Weights of a small GPT-style language model, trained from scratch on English Wikipedia.
Training: 180M tokens, 5506 steps.
Each number is 128 + 32 x the weight over its row's rms, rounded and kept within 0 to 255. Layers, rows and columns count from 0. Numbers have three digits each. The size before them is the row's rms in percent of the matrix's.

# layer 8 MLP up, 320x128, rms 0.107, rows 223-294, columns 64-127
088:160109109126073097136132121110143174121152194141147136146100111079163111108135099124069132099142101071174074124098115120146080145043102151146138160136175139111123101128098119106089132122145153
105:162155118140100119104199185143131147163120111139161061142166049077066143119151125092154114154103130152096107103217152182132176119185135053148142162156189118120180116118121144130127149143129167
104:157143107128122087096073134137093131093120096148124117153145176050155080174141106088121199133124241177132127112120169112134112085147111087110104176100136112077095137125124101136152147101129086
102:163150179099084071137074169120193095126132131120115133188081090093116155136141182161095089186121086145166160151122161125151136182127154113132165129144092126148119107144106185101118072181136092
109:109173098175152163094125164130112095150131100128111140155104063149172107112146165118139127165163110130151123177147123103133103085080092106141167178073074129156138081114154100110139145168104197
106:096155182139180133156126167129146099126102154121106147127051162127125140119107087094152115132163154041135147163147181157155156164055072111094077178129148068128117131156099148109162134159175179
106:140113149130068126096137155134155120148113160121152081127152138128140124110076117068150110186188148065205128144101113141081150100189103141160167171094120151098135155084148097035211110165134113
100:191164148115073136098063088121147150084119153159165112099096108103161088169128169116112100142109115099129086120096144125143093167086126165105094113096106118113116107111129138152075050082088142
097:158080220144093128092175151142102093119116159118127106157156147129132089110151097129155111080120175073114113118181173110138112120128173071109140167154167120080097162125162161139113121095109117
092:098089152144184157136128139091144172129163057146165111122155110155149189142075134147096130114118158123137106084153052109154106120143241214189111147089137123154142155164154135179103095121158104
104:163069174133139146111171209113142194139142113106138071138132136114120128128143133171159181173155160203140128146099141161094150110138145144106188146136151125151093142154090156120145142090131152
101:148178096127148162150134236032171126130140168144156128148145111116116099139122115132112096086139098120125131141124215121093095123139155162154213123146123113117155092139169134104073098120138058
091:148125061043116176136113118115106125095133110160135181166124112070101146124112147111151088126092077100141118158115129131108120155108142118110143051143095079128160129060135102084129149139132122
100:101110139137134127098113119130145187117132144154193208101117143123127112142150118177099096143138084114146077112104144134081136090146102181143138145127136160081168091153159096112138135102169056
099:178150094169093133138141183168143148181175129135139068119116112124109114184102140092099108101165155083148161088141106115126085143072186116158104160122219143144127145138120095131166098099096163
102:108105143117063136143099130136139154121124126126132168113145165102094097128143126175116148155132130111127071157134087157100108154071162104112165104098110134090171135082108120109166100089146080
099:172185117098114088165108165147179154095159129114154158072171104066096106108140120093097118102145133145111167146077140048196124148088122128118076185166095121150105136122157152133139154144099100
093:139136185129094083088123152191053128147113126155195085153114143100173123161092116144132076067179129090080121130108152147147115117201136107119095112136133156081176200149144158149117137102105153
099:150164102105168092153103152085117204094119154109114151120121125178103121139135126101077127108044086148144098176173131108110155180093114149108112117184082155112103144158159172129044155164113121
102:082134111118109137085118151098043197142088139170147140143124185116104132140149064141159151074082134133093168168162167097096118148100103088123154124168143129087104131088124113183146124123055124
106:163120114116109176119158122205156117105126134131121100136102206123108089116116161145108149175160122148155131149162179057172125096114117160153166127174124113121098127108143168101139073068135142
097:156157066097099098138094162097121149144130151141145118138133154153138086097137082095099131142094117096047133180134116150162162193096112097187133142140191106106057149166092119132095127126092184
099:111138158196077113083050133118111093137118086134131124133130076144100153080104153131167134134161151122140138111111182068155141120083102152144113130125104155122114100141069139165166125161166146
100:128101042151162111129094086161087175124150108095057096120171056125122126128108111095155160129167109141119102125210155085140136142091113135156093107119155092095109175089150087093151134078159138
105:114124163181135098166125093082140114122131122143136129113127112119146171170101139155160109196147097133145089130121190122117123117128092162149094070128130143173142108087178129080123176105149120
091:103109132172115149152053172094141157163068121128132066063149153147151108090116078126108121151137128076088124130126132103127080131181169116161117134175138149135100113120111154157114132195206122
099:045135162138160117136113158123133119102112186119107139171131079155120138068193068087149123153156134143126146187075127148155136074147161164107159172175138126111115154150123126147131107035136148
094:198124106171107064139135133150074099119104136138185107086164133099191165121127135124127066109129059103119094132071160134080157197110195103113119133131169138081169162143120170135181066090125151
087:087173117115147124142102157156130097183136167143133134160121138096088073036140136052130145135074191109067169157181149170105151139138145118065106159116168084146098116154145107168141140172084096
095:157119174189154138154107130150123190101071107128141130151098131133164165133142118140126139114076107090124127141157119091108062110164204105118109127130107159210141120183079067127101119169140132
100:066138153102218128108142104136167033093130115134225132075141121203104142094103123127143095089112174144142105150123153146122122117185172121151133119110204123101103118156116128185109107112146160
104:096074150120108145128141130127072115117143161118169141221118107089134129079130155132116114086190140182085113161097115155098090173175180105116117058157159152159190087056116084056125111115111128
102:041105157171118136118136131143097150110128130137124142144091109081134164180118184124124165162112147078121136118133152158127095137139165114116129133147085109122166136130114116090179144115137121
102:164097125132075118090097116150163113138138138129181173150180143173162125142155139141129148066148106123171137105147149158122135162156101181120118142123126093133092086200104141153092131112146180
101:185176151129184114138114139101150163120162100138108113119120140126112085165114080167117091148171107182178078115179177175104126063091106085109111163132130141085125075172082143043155124139165220
096:101116096086156143112112125107085111076083092146134103126107153170085076098121141170156170101082150096144125149063073126098176078130120094131175085089085142093183155112088166134095103161141174
100:141102139175189190085113123167059135195107139157156098132165178105149105108173097127121131131117123145051112124146116095124147060168136164136154173127133115164196154193120112129117175143118092
102:049106152094147130137086102159132092100157104139153108118147143067107131136169108159103130097119150121064170134124046189155070155159154102130149126124145157173117134112134060144153128123124094
108:084061187123128135140102125183142142188153131116121137144123122056135163136115183136125078146119133132104106091155119117144147047094106149199164121156134157111172118098135170137152148092111111
105:125133106176141094133056121117101172245141130145154156141139141105189074100159148171137116129103135091086130125044166138162154128151154151164089143090095141157105145105109102121159158115171126
108:125178142104098105129160104167136177128122135138097120149071109145137168076092092055133117123146104118103149118105146140143128104130069081097055143192084126133129138125168169137103145119118154
098:061099118141106162090102112174129139141142100130118101140057080145208114099111124151102144035115064091134127110127062115100082135163087149152132141101146050156124145170139055119145171150093142
097:103115118168171154134109130172072095079121066044126114115108145151090148135097111185186125182139177145187153083157114140119151098148157058103122118128142145078190192163095166138120140112155105
100:104106088109053123148095161120119188126131180145194122145119148116177123141138081113137085107053097099072057166140170078119129086170124092093099142162111082125139104164127145099141159141161141
092:142141123132132142140116169101123118147126113147133035128121119115170123132179134134173103101100124063110162121112101129128139042138058154140160134093079133122132114094121219150098149135130154
107:096113072136064125122143065125101174132076134117144136125135128094198131122093144117147099133130166110151172117138158116038124089061142101128120082173167088151127159135140077113151114119111121
093:185157129170118153125094114127159079160146113115143099111129100104103165106132151098177118102168149182118095107080130106087093128155123158132130138161139126148111096172107120071162162137119116
097:093095206118120053097149163168078117133134124126098138181136104086115129127137185136120173162137152087196146162140105120131154119134198108130109097141108125149154128160182166137090119167124110
109:095133101139173132131103117122124102105121115148103195125123093150138157144115140132139110186083099044102150158114159114079105156114192138066120220095089129146082142107079096127090144194102115
103:142088096175166118103099131074123107134059162130138146056109129104144058163207103155133062150093096063057089156097160113155139136162163165134165147137103179102132160090138104129192124092119167
103:128099174151107181076177129106079159094049126135057138114162155105175103126171144078151139126067147169145133140174164108095062139109084133139098108110120088167114147119144087158107162104156120
101:129139112088100104106098129138116123154165142152170161122153116157140128146180155035198105123106145092113126127140174120151112158103128099124077164133130150148124163127173161215134070168137170
087:173152176120115097171176138184057144145149128128211155161111136127125134143091142134107119100177123126143173120118132140102135077110063133083162146098126142143119137138134148125106089108135156
104:147209147138035138117119150144128139134077098102114135143203130081175111143107183114079073132147116186130114131131174123102130156069144138120122109154101143096113129184087122116070137105069098
095:130162069139100134080109128143117128155167139133157099109137126111123131127138133036143180070126116117114146115109096110188189133150138152093127151118151179121093124071124144115141121163155186
108:117102147112117111078093109119087073111156061189150139124096150134040130091157103124121108167150188119139131065159130133082129068122113139170122134113160100163168100093143141120149134125107155
105:166076148087148128085113098130098116137161111114121114170127106084159165078163212134165121168113158097114070123201118135097164172144172105165111128086148114147205133120124172055125102132155107
094:106128184091223162158119082094147117125137171091084134165165103139131127134124086149075094114187121102115118132154103170107131111126099072097110131138184109125056131141079099114090179152116106
088:203128147089101141115183134130111062082111102106101099136170095101090103118132067128121144127131124175152124127116134070063163158103124126096131111116158168109138074176134135068109108108158108
089:094136137141088109182086097085143092100107111106172126141130128152159106077064162146132115123191133141224065141094142155071138159159099109146145125163122091163104098123192147114105141128097169
110:074122107047122107104085151117124108115061149155192097121063166056125107175199143120084158127187078087131072158120068111114129129135139154151119100122184127087126150105112092128099098119145108
107:146097113186130129118114156134140134146068109169127076126143160114129093129215123119165112156118136189129151165128082087172137085061094173112084155155134105116133076173156168134125114132138086
100:122145175165149154111162123124196122084138167129141160081101164145133133095127146115172169103075108152087155158068100133122128077108152128088150177174089097106084142092100147188181096101168132
094:120142108148147180140103080213146094101044130145098097166098189136136137062104142167118125130077158119113144121109128151119119152099150092131150135122112099079052145179064123167156137178094082
100:126145104140135112138132134164162152170175153135143144085134111057083152084142114126152147095072122124145115143177081135180180111087170141074139096147142122181133052143140148159184079178084170
100:103033091182048166129114137191128046134133116128135142162122112188171143096095166171107124123160127149036173114182112096168098085121095107177152094098147136109148157149103106099142155125076091
106:104140107104114137167135188093170176064119141113169070159116134146112107147122110107121031148091119144174113147100078133169126159105104131117148120116090088105181098102107110094100185137066157
102:123105095123180135091099158091178094130120133101149138152118071131119171095136039201158121101103118170098130118069131118218163092164109142179100100107176117074142176132125137116117161099132120
108:105110109182138129077130193121105165082144118113108228162113141117166120143134144193153060169158088069173091101070178160127126073148171112147126120141125188145141103165121109118144128121091139
092:116108178108162115150118095133118110120117121120211100065137185107107082098165109147098131139068141139066094099129127113152141071129149122132110117126116167144186126165218157149118107125131140
101:127139128187084101144149142174107077150085199108150201096124133180133144151080114114070117113161122113129123139098108008140129116101119095113130116125119104162124129136196089100141100129078122
105:142139136107115083095090078086164109095069113156143070087137159084117108140098158179113101059169139106138204135084167123164114114157056089140121133099130110119134116136110179105120136199120148
# layer 8 MLP down (transposed), 320x128, rms 0.103, rows 223-293, columns 64-127
077:146124091139175162138121094120057112120073054040145173125153127203104166104114123149161137137194175165139155069119108065118139127181190103151134152131104116120148176135106152114124145094097125
108:115100191114124073158078105145102080130181098146148140167176162065117148146165032107073136114099144126102157078176113102086122112150113185164131102107111160100160141163117101149137116108117113
107:186143095106130062068122179132165168161110127141143136103140155164186107140111153122154157081125131105142197135117160165117127139140158147197157087097162139083153166121104170155106160122079108
103:170101129109128117156158134062172084144115149090103120098192102151103114117149080171151170136094071177154103135120113153119157111119101087121138143141102097084124193099098129093082140148108106
100:133144133152105127127121196127224121127089134057105142135171124122162124112112186129075105131121130099152151196100125137097104133114140172084132203084086125103185130179151133120116148119121155
108:155127122130185195150118121044077146149107190170103170116114167126180162154187131109066095093173123096176096108100154123125146145138102081120113160135164125124138174129123104071145106048168151
107:096152148101143149101112102111138160162087096143129120179105140117100156145169165129123145168127131111116139107128158111156124145131122144090075086126134066112136137134118104159142054084113177
092:117134133112105140107130114142162112131132164205109162155212120169126123112150164129185131088081141167106141176156130108130167131160192132141203158103112115125143128157098126161171096101136123
095:180079112133095102150114166097179102106130153205130095148126087081097109160124136082082173153156159127155045161127114130151127089121091130124109145057181144142118165155187136085136074181117079
097:099130152125171162127027111170140101150089070097144168177117129130127110145151175125118128128139149140149107147084120158153128124125175099093056135136122169151122163144181129158112125109131138
103:089137115103131106143139075129083066128137095159113148164160143147122123122165125092127091137122026128118110151137105160151078077132175144119071137131120164131132128131131073169103071160139134
100:110120098189123099068081133103104088155158068152125106126103130074119145068162134136129100150164126179159149105107080140172107145106135090126127085159175106178132173155133227117183152188177114
095:177085094132092166153132142118154154136106139113155142162096125090132134093158119098135128163124137088104158173108155142089100060166148115198143146157124129110145117163144141119124160122153136
102:142129154093174108131116159072146143102147176158103118150076133152189105165124207142144158193138187164066160156119156158181140133095169123105141117141110144129042106114157153122109118225120165
103:097159098157147202121153126175091141160113104112130143108168204133120132173106138161147149094165181090144183160120172125117064230147101120099139087147110152178122097119150143121172149118097110
095:126137179097125095104150112119118129174103208191127137159133167193127129140146102167077160190117090150138132157143117179118106097097089120163085161124070119131092105109097106114141202143171127
097:112154072139166145106104168136183108121109078158027130105096100139184105133111097159093175156126154133100093152161119133111092161093123138104102135082161099172109111164142117127168156118092161
094:119104118136159197171152114114161146161146169126191095119136132175085108152095149059114141151083110151116141130110069123135128129117103095165186110161118111170050123142151162085163119101106110
100:128155116109147181098149159131180145125150122144155119115089127097146060114111150109151116104121063130106075140164133178138157162135088098166126158076138117120098136118067134118123124186125131
100:134109086136137082147134197120153100107114117160140116108124137137090124123134149111108120164116128118182132091174109136150096117068070115146107118105121162127150107059133133171089091101119082
102:135142094135138131069141087130071160184167152097106146106159107120097126144136118130147145139164083058181142104166109124117123157143110093150135169147162116141156140120116135132142097153147133
097:102078125138086164133118160136153164133134177112107198100189138163138128130092108096116106149124098095084179124164087153093167136091058110087145061159131140137075166114129148064122139130160206
099:127149127073071110139116142186101112115156108115113125072149103115169136142093155123152116090114122128183078135126139156105125139141145176103153126077129107116173127145123147145103091062093213
103:118132183112098184117132137105129117133135088137129096086074146115106072124173183183121106099116102095136149124147128138147107103148121100201168080070158168152082115122159153146102152154160143
105:154124128085109115094148137142135092130204166133096096121106138167179128101122122124144144130067137115056098150195128113097169136138047114124091133143118151091125077181119105080128143105096176
091:124132129124145172117110172203082125186089094079139127111101154113132101093148184125178104118205141160087154123142123121131145112113136103174118151152086113113078086149118157075140099214118110
106:113116076124135159095172194137104104121140176104175124114138114132072130101144131105120115170116132139109149161127081146083130127113133099138160079130109104110104121110106103153195161083100117
098:076143166063135131125113156090123138161117168118132131091114124133174128102093097168178096101137150139113126173139155155102125132061146136091069136115079145142049096096142139122183129116207141
089:141092144130190090095157162097181157119119110177118149142146120132082148170101160136168097145161106129232142135141075099103119202189106094151168103073170113135123154126149119106122163140126149
095:175128150105148206103156059118128094135163112064123108088099100139121063115101126109121059127145152175167131097103114119126176073104083134217109103126096160111122219085145110141147091134150072
100:138130075113189139126055164186092094114137182156136129099146129148143146120106092148168120114150088141099099163112125127122197107142163092117170103113120184157165159182095199161142146113127144
105:125093151129087163141098100143118168112147178021151113152119136149121110170075092113121134132193162194112140084084147100115112089031129146096107168088163115081164145164133123163147065132127063
102:093140059176102106138105181127191098115152109151101136110142160147133096161112159068083103136127107109104087109135089161107081084119119163129163184121137098134186116119102154137149105112104128
099:204109111157116178128147113103117103161138114134149128100118031099136186106146135081100126178112101120114084061153112127116108112121123137176110049107144131161121189133115150129109150142139154
104:088132134071123143139190149127113175154100155166109192124124167161111073170161156078173075110155133136113138199129092110207191119141169143142143106146063162125104160150137152165096129091066107
090:107138115192112091117146125104121140144078068103121112135169119182110112090099125167091183093130124121143161107096127093049069033165120125139161161140100190108175130118157113142137075149159167
104:125157109138100132083096134152072120143142210141095146063104087128135116129094090122115136146157112211094144109163172118176111129126120132194127160132108172199121154139119150119120109142101102
103:149101154168124132147116145100107097105126088193136170153136100136140090097149132120154121177137166149133136097116140102150068132196115115092189107147156114135132149091155180056158109090119139
108:150144083150101118158107113079094096104103167163102056106166101170115120134117131144148154109106123110143122226139125138126108153172167171065117131102157127181082123172168121093111116144088159
098:129103111171126178144125155170177144163141190079116131168056126196121101124072136132156078114109153103169182182123148151077104143159098112076150165137153050123123142113150159141116138147121106
105:086120140178159112126113097084149137159141087110161097136169124077062078187136166111081116117085092156136078148107119098156167099109132113119166109090230118092107095148131147112163140168128184
098:142119161114087155141147113184104094204186136180097116101137149126138099125097139062127119140081178152135132119090129151107108157160154129109125164140127187062118107162126054106079138110158163
088:142127135133086130120145111098194123187147193174126116100124166114161081116152095135088114086092088106101121219101118137119075140110094160148136182121115091134091058109162100142168113181138157
096:151162172153111136109139142143137136084119179127142183177116146102145090182136056155104121144075094135138113119106069155125170138043160099107151121148152097115197110124113107112100113134121136
090:137157099119064145187102161089068165170128091124145142121108135138112171146136170123141099141099181087095155159115176118204146122152117159124158162152162126172145113088129117118078096116097120
104:087140119136140149097189157104110166088115149191139124137119125107142152200047119103047151095095116158200152112098143143130063098105104141091094136203157122183151116130157107109101200142189098
094:117096157074121162153140169134114133134121091110114077086165124093099080146192111138109174174143134159131111147085122099095129172100109121117154134147141118157144167157118247092141070143150042
091:131102053113130103130104139119153138154070131170138182110194135130143101129145197156134125137109069183111117227151142118208186118118165104101092090151113160106152146139114119096151135100113139
112:152124096134169150154108163160175060107089115138062147136138115221151139158081108112138076166094125105166175106105150127100116092131175115203162159108077136153110128131093080074152124188110077
105:138056102062187158109086087124178154161073151145105163142154116133140084140185138171141081108187119132148152110073115044150122113139106127112159142136151146105074168071121152141128159117110118
106:115152186109097153142121181145154135137103064151125115152173143077080108050131175104165174150061131156140104124117137130099216162085092130118070154134175147107170090135174138119114130119165114
100:108135115164156161128086189131154161082101058140175138143179130084090113132142117182072160132141158149132094108094117187090120106139112167102156107177063114103133079078217111116048123147150130
089:115128110161151156172105101133094123128091116150133042144122180162079155110134123139128118127126131165100124154107164160124117084145138130079131148221128130109134152155070154112061110181088134
111:124154197133098137093142117175159125120150034069112133117105139140109150126162068100129154126114078062129120131120158140142131144138114175108105120175154125148080091196150068107097115138106144
099:137097122066141127085115150171082169087195089121153081134115176163114139109127084088194168101132114070134140084121093161151194107104114136095131153111113094087132128119133168084127190176160106
103:124131122148152160134085182116108170154111197137101132157133099130144131183129085099099100148054109130117117255058118178161106152121111091056158139148094113155101129139088155133131148138126119
106:096155113124130141112204130111137129101115164173158108128108083127099119149174157155098158140077099086140132203123149088079088107183112122024052148087103127144111091097174139098116158125094120
095:151118123097163115083117103097114088083168119114137129104125084107118147115099144142135184204124222116136180048107198146143145091172110060141127106141114093145112113133111111115130120165150092
092:174078140113097098117116149128119121140088132137126120169157092133068149141196116118172147105190087104106159109108196187141196093119193141127116109064104165130090144147106138093116175123127120
089:131075098109169106114143149148029171139130183176095129156119164108157172204122122103184192114095152175106175091086124149113151061054137154105159160077135125158115162193091131129106127162119108
111:046121132109135103087146135079129141100192174122148127084112110135116120094119178118107141178141168079109132107130132120147137119180136065076127083152137135166079149115141184117108149112128167
101:117097141115109140128177081110195155120162123141158122162105138135161146138130130121063136076076091076086136172069206197096131119105108063127105102117132210153118138111134157116167081117155138
102:089124091139087088176148131194126091126120204175149161104146168162127109128157104141122110138139130136135168215113099132123127054130092120051127110195099118152111083120154104144138145125083157
092:105171152129145147089161126156096117121122042029162103162113105119098118110133191177168103145178120149111169133145104112162109149132082097142064160129146098139110171121078142176216110161183129
106:126126191114126132143082142109124171086097122146088103095132111110109064129156133088123096089173176159119149182078179116110115115108096120198164166089106085113141153102141163054105115127140078
091:125177184155130137144109084123089150151108158147042099163164125098145127122114102054112107157097148152214125109141133129051134147134130168015105123146104124157149065124147106164036118140123121
108:203147166098080134107102115121109120106084057102113124137146162141166099136126099140146144125106108179078124060163169126164145141103184164107075148099145098081117162155097115110102125237153103
102:090199116190134137140076126085134145135086134148156120112117138054088097164126110099101140119113101131110111101115122102169076080088106108098109091089163112042074127195102138108114141091171147
110:140188141101102108059150126063160145126140103138097156107130106108139069150126089134124111160115072098171083123144126139142102118099155097155094148135095110130156119181101095144126133159117104
097:091126130102173166128104074199128129189095144129086128130117133113191127149165166159111105132156155135160174115096125138114090106136156148142111107115089098148099121138179086155134118114127075
107:134129101083118085140117130083094154135131064148101086140138172137092110194144072184133124095104105089089124105115110089133132132185127120155156125076165127191108092141126123121171143170110084
# layer 8 MLP gate, 320x128, rms 0.118, rows 224-294, columns 64-127
101:126113135146143133157090134150183158161112166110154106111153022104089180157123089082119139225093165082067055136124145126139142155159104104136091171183117132144131113129130140068119137154144176
104:172188130145111108152093157124113189111120128133134162169115091102096162132111078074110091154128126114118152135161176099079146092190111186142130134143137109093110114063068048152195113108069160
098:096106104115102177135124049131080125102119132121152104145130121103169189096111119074168143144146169114127097165118088146142110168147118130132102079147096114156111107144181175144203143123131175
097:082124139100120118124115120133173130120083139150106091164118144108108144160136068140109095093148139090107136123126095173121226158124153132126141080164188149087112156173106120185145117144109083
110:102125114053180129146133086137148170148149152163161142140204124121136139068170138152109184097085099138095155141115148193093156141167158093086186112156097114125120151105129162101174140085116170
099:103158124121082172102120083117152176146163116147077112157150112099073160101069135141130154104136121114119124092104120191129166136114110125089127160136069136160145165103104067119149239087115120
101:135207117167192117162145132106135118093139137119087175129128164177056175098166084151142135113133146142107148185143171126086198084116127095177119136151135092158081140167099159116178119156159068
098:116116084126164137157092118135157130122159106140125102129110130145168124157141164148044120068167142139138144202107183181092124145124135130115203155153115161130095113147121104161146097131140114
090:116118144077135134156203129059162192087136078194175147139158100150125160127139072131108130163061114124103121109177125111108127083111173178154198108119162085129170147068125104093135161088124114
096:148087190121100091153151115089135139090208145127115126167146101061106167057182162088111152134145115074111080149083110156130175141151166140107108076133065127164136083134153206132124128114117090
094:146098073146144152140132080140134122148108160120116150164204098124140143145111180157139076159178170155153114140069130146106187108112138187120137123186125145123127103125215186157145161113164139
085:109146113092143155120140138187154157164136130160126156105168148134142206095164126134117117181069129115136098104160186110104131151213054128117108121150119088079105139127177140137070154104141113
099:141134167128160105178114072085135141170130141157094097166155106126157107207135168169153174102145121084137081145163148074100158108124141115092093100118079102138103123150085185142184124155099147
104:155133069135114107127128210113175194109141184160151114101127104066116150128113117132102141076116114185112105127136127158128123101108150134128161143163163077097127123060136127131117154087062204
097:232155142132124087093149087076110151144071155243103138168072129101097092088127108123095140121108143119144129114161129108088168129098080128143062168120162106128102111099134112164163154154135140
096:159116101099138131096143121084155137114125169124084132151111146108167249096124169127176061116151169121082145132177153143108142097134108121154120102211099156175181111113173130083111100147127145
086:095096180152146186112194089140095135113112125145166194134152110123153155142069114096050115107097139090098127131163153165116162135162081102151095110185232151128121161113160115132177158154134089
096:174128109102140142198130096118140128085137099124144068069159139130171191128111138140143149089088134135165170114073145171102136191084123113096196093110098058160117149108100103046138141054101173
102:120073060114124124130095177124109172130117128137081140148151151111097133082126096023184129167066162113117125158191125155091132101094107145104132107193157155128151091038173131154131155104121111
100:069134139065147140116130164142141066183074154146133149149133143098144146128108102125154096148145152148097121178180140079111136117152112160109125169117142115162152097088180190104130127108073052
097:131126153150071125137194106147177165137171122176093137162123082074109085178160101100126136078137094157102145132145106168123096091128098116091143090124064134139155096102164141080218173141164148
092:132126131076166151112169131129188128126130146130079140199131141135174147038184089125101074155066091137090156110115116113149168151127094070137119085137156142123165121035150074167127170149102064
101:117181084171083131147085130080091101113086179105110191097184102118110152165095129099143162160145126130084110110169079105083185190129111195111064069202119098084206135135105115115124101119104111
104:141148085106119107146163221133140140142082179144127161164102125122099049055198109107096174063110103085092196135109091182137138133103096100110130112156109079115095151129121183163145134144072164
092:074112132141098144091092138083151114124112143166127105085154107120161146113107054161146146113044125116104094129140113137132135140091132134134130121155122126081112130112110121123115142140173094
101:106126130041115098098176133109123125149087110175133151151172104111057150154113110114144153130043161119099116106178116113096105102113096095117143128134148089124144157083094132175150130150185077
097:113158174116081228126106177079158152155152148146052156170170122138107138161058133101102204140137175161128105170147147142122160163087131101141141155101124133105115124095048107139125163136118073
089:133102163145158098081135164119159134164052120133163149112154125109161139055209116101125126101208114111128149087122154083116128140193131151150123083157150086102122157097134111159114153130126141
099:106088122109115087143073158191133130124140137156130113154129093092088195120123148133119176157103124083103134131098141152065139140177134080154109109156121128125098152135100156125086142121111128
094:129178129135156172131145138134124164169139157115114125114113162154122118207149085151164120170158078158123137120145146097083149115134141110160147108101145156104173160117094161135164143122064090
105:143140069097113160086201170079158113143132111113095138195112140100137139090075118135147134114160160087151051152143106163104118120116089108131119116117073092114147155104111095112118133099068143
110:120112104056147150145151160063073173068153114141170155127219110151123127154064093109192111129117168088143116121099179109128087136179119127141163109143124125161106166063139096156127175107122051
096:121127163093135182117160101123132188137097088112116132155123128145153127115127113118126066064077128156126107121110133137185167161101111144123148186087139111137127126104045134089172198139091136
112:166099070120070156158150117106092179101172126117109125143205110146161122149109072092146146090100115137129098113138100120146080118150113135054134072175124101112091118097100114063126180099136134
095:160167083104093072104199106142193144114113130200138120110087139140075107113073143180102191082096126056133115172093169098113131094133101064116168109166095130103132136117125122131078124162152182
092:151167091121151144176089156101105177118093148144144144130128127113187113098117105127130139091091116123086098137069120132127095086110064110116101090128126079164096142125144183085109163081162073
094:153156118120102158126138136088155071152137146148049129087111110125134190125141127104107145108123137160102171161176028135102156231124090092106115128129148097073112081147149120132137111110144145
098:181143116141123082120116165119107147139146098131145170158109071124131122195140160072086098129109066133127098100185177122097125100130132162085108141111051144099141084114064096087124129162172148
113:100132153149117146147127120131109111138144133127099105152137021093105176168149095080154116112108113072118151137109144133109113203123075094091154119113056127085089147112113183070173106164114151
105:092148118122152157098107145159093124174186170101081116109145066123066113159144125113125185138066195101185126146158134125106164104166094165104127095127141132070105109125114088102163076162151116
099:158162105119108123081123133129116179085166142123128128152096101072177131139105126131138148123146138066118089142158178089041134119118100120072137098057138088142117132109098107075079140078108151
140:107110157088104115147147125140147120180157157167153116116101146101188074126162153151104122149172089104137137162134137144158072109136086126173136189099131089179115106134161095108132120208147142
101:123165128166108054151106130125108104074120096161067150089113155161116108111182091145102113135092076201109161122169143131129136062096071142109173107150086147167106094146143156059142103134091139
094:129133098096069136154142096120166062184121141175141108178103143119130083123177152103140116086078175093109109132128112171121182139114100144098131136097130077132071101068111150115083140172107156
102:143081122130155136142125162155100173149134157142172142119146104140085126148175134110144167107128136189138118144169167100146150094106169109158172110188079123112124139118125158114167138121072109
084:115125081140126090140118098120144118213117172165137152110098167124180137127092138133137112074160148184130144151126163182148115104127163126161115108159168112104091145117101076169116145111147184
096:176117031135110181137123138070091097093132116137126067184154162208149141135170163128117152177115063146133110105153095058104144146145134150122094105133095089134091117106126115115104172112153132
113:072147126086140135120083100127115094114132184227156199155182134179118115156164055129117153086123125123100152177125144066113136123039126086068147163215113122113096097087134115129159095101109075
098:130244066094124172138108174099121123096112171158144138163142146098158115146145061069146159126107174159093190170080125111120157112045133133117159135119099136147154174165134142126136128148109118
104:116097168088127183153131176136137116097166135133108157104113159159160165168196123126136109160158115109121093117116127122149206121137090152110162108087132175106163142175156115113142106136122141
106:116057122138100119158146191133122139163143155161082097145115149123134120099156124169157142097154153089054108117120173123102174153146112102080135134138037127128159131101104186134142119138167163
083:103105134113158085078166124108176096098127105127124144115109152166152134131097141172131087142143097224134074149130162061052118133131127151116102093104149114123141169153073146115113165102109194
104:107112052154196118167157136062156092087161151149135151148180116119122142128153133122094123154150094145080158159111172075070168169174097133104127138093084127199172147098093134080146202132106130
091:117079113130159179109094144060067133093142159159111124142124107143115120179155165145091157167146081203133131140126158101101052077147159133076131129144200159131142141114110129179171136064132128
111:115133066124136078137170152137128187109105226120130157161096042137128106134138159145097069123068106124102105202098080146157129199152143118092117116127069127154182143116089142092114154165173125
102:146139144089120110140066134140165202084144149159111120139121173102176125097128106089163140091112143158119123084153148208105179185101193103131121088118169097045121185149088122164144151108109176
095:146164126092191092086130083143074076083119138144094186126115178085094181168122136146066131143166129115153117104131085130063166146123105073174145138134125138156099125129145125186195108133151068
085:082201116152139123115124097124155144084219095125106114115088114167177134122091143155097146160056196129154111110163096129090136105156100110105105130206071069118150117110126101160122093141140156
093:168104096117130187137148101098101118160136157150073156169118074091098125097133108141141141129167131067114137148130127198115182069120145175154071103139114183124145103059144138109168145162138100
109:127113116145195081139123066083144120092201162132067210178136131066161144154118100159109121104120126075133142143083174160145158159169079092057095175150108122154110117050168155118133177116126159
118:075108114131086128142147119059142160115180149137144148145095072145130133141131160167135133107067084102120067123137173187114109185126098060120121105111089121112044133144117157075125167123092156
107:107107116122080083160176154168059148141100139209091077111112103130129108111200076143080126174136098136109157117143155123117156081080060132152127057116167147123140090108155114105086164112114173
094:131153115148103137064109121164165075086067112176153134189104122089104142073101106166110121123124140079103101113146118110110141151168106135128083119166122120097080140130088121142124094154151133
112:099150114129170112125163129110176138158122217145099103150109107152124122120124093130130091083077165027106123129128084161085188143134161084077130167069140133161176137121079172141152149095138090
097:161143109159178108143104143121146160162150127130160166163138115096087107165120173131090131138080129128173110130112220127171151134148111233112122138106092143115084128097102093146129131132155125
097:143192157105096109176096161096145177099118105105116129136164166138130092078180073172168130091099098128133113129120123134154182123129149146073112141151115070116195135163073121100143150181138099
102:122129121167166130140083138141149087103167159195141201117110109127109155122151133144137162102094075096098141168075169134136159160088052132129125097075123084130061081129116188082155136153169105
098:102169123133175192086100094149102170128067134192076186173169151146158088130134101142152134109129159087161154150136176160152131186157085102130126115112076106110147105071088136117098154113066128
086:105143198151095142117120133094197101025150180183175103090135111107098151131168063123135162114117127149055110135188122124163130146132105100102163118184161134159185149065094158139124149079146134
103:153132065089161128124149113097107145116150154118158199134173114114142160101130090078083128151209118130090130136132091165096158131080164150118170130113099129197128076092104133129125153132140160
107:129147086114142132126163163129120150116148130136100145077111140120117121078098138049155181128095147089083117184123106143146225095133118164111154170146152105196110118126159157130149149088191168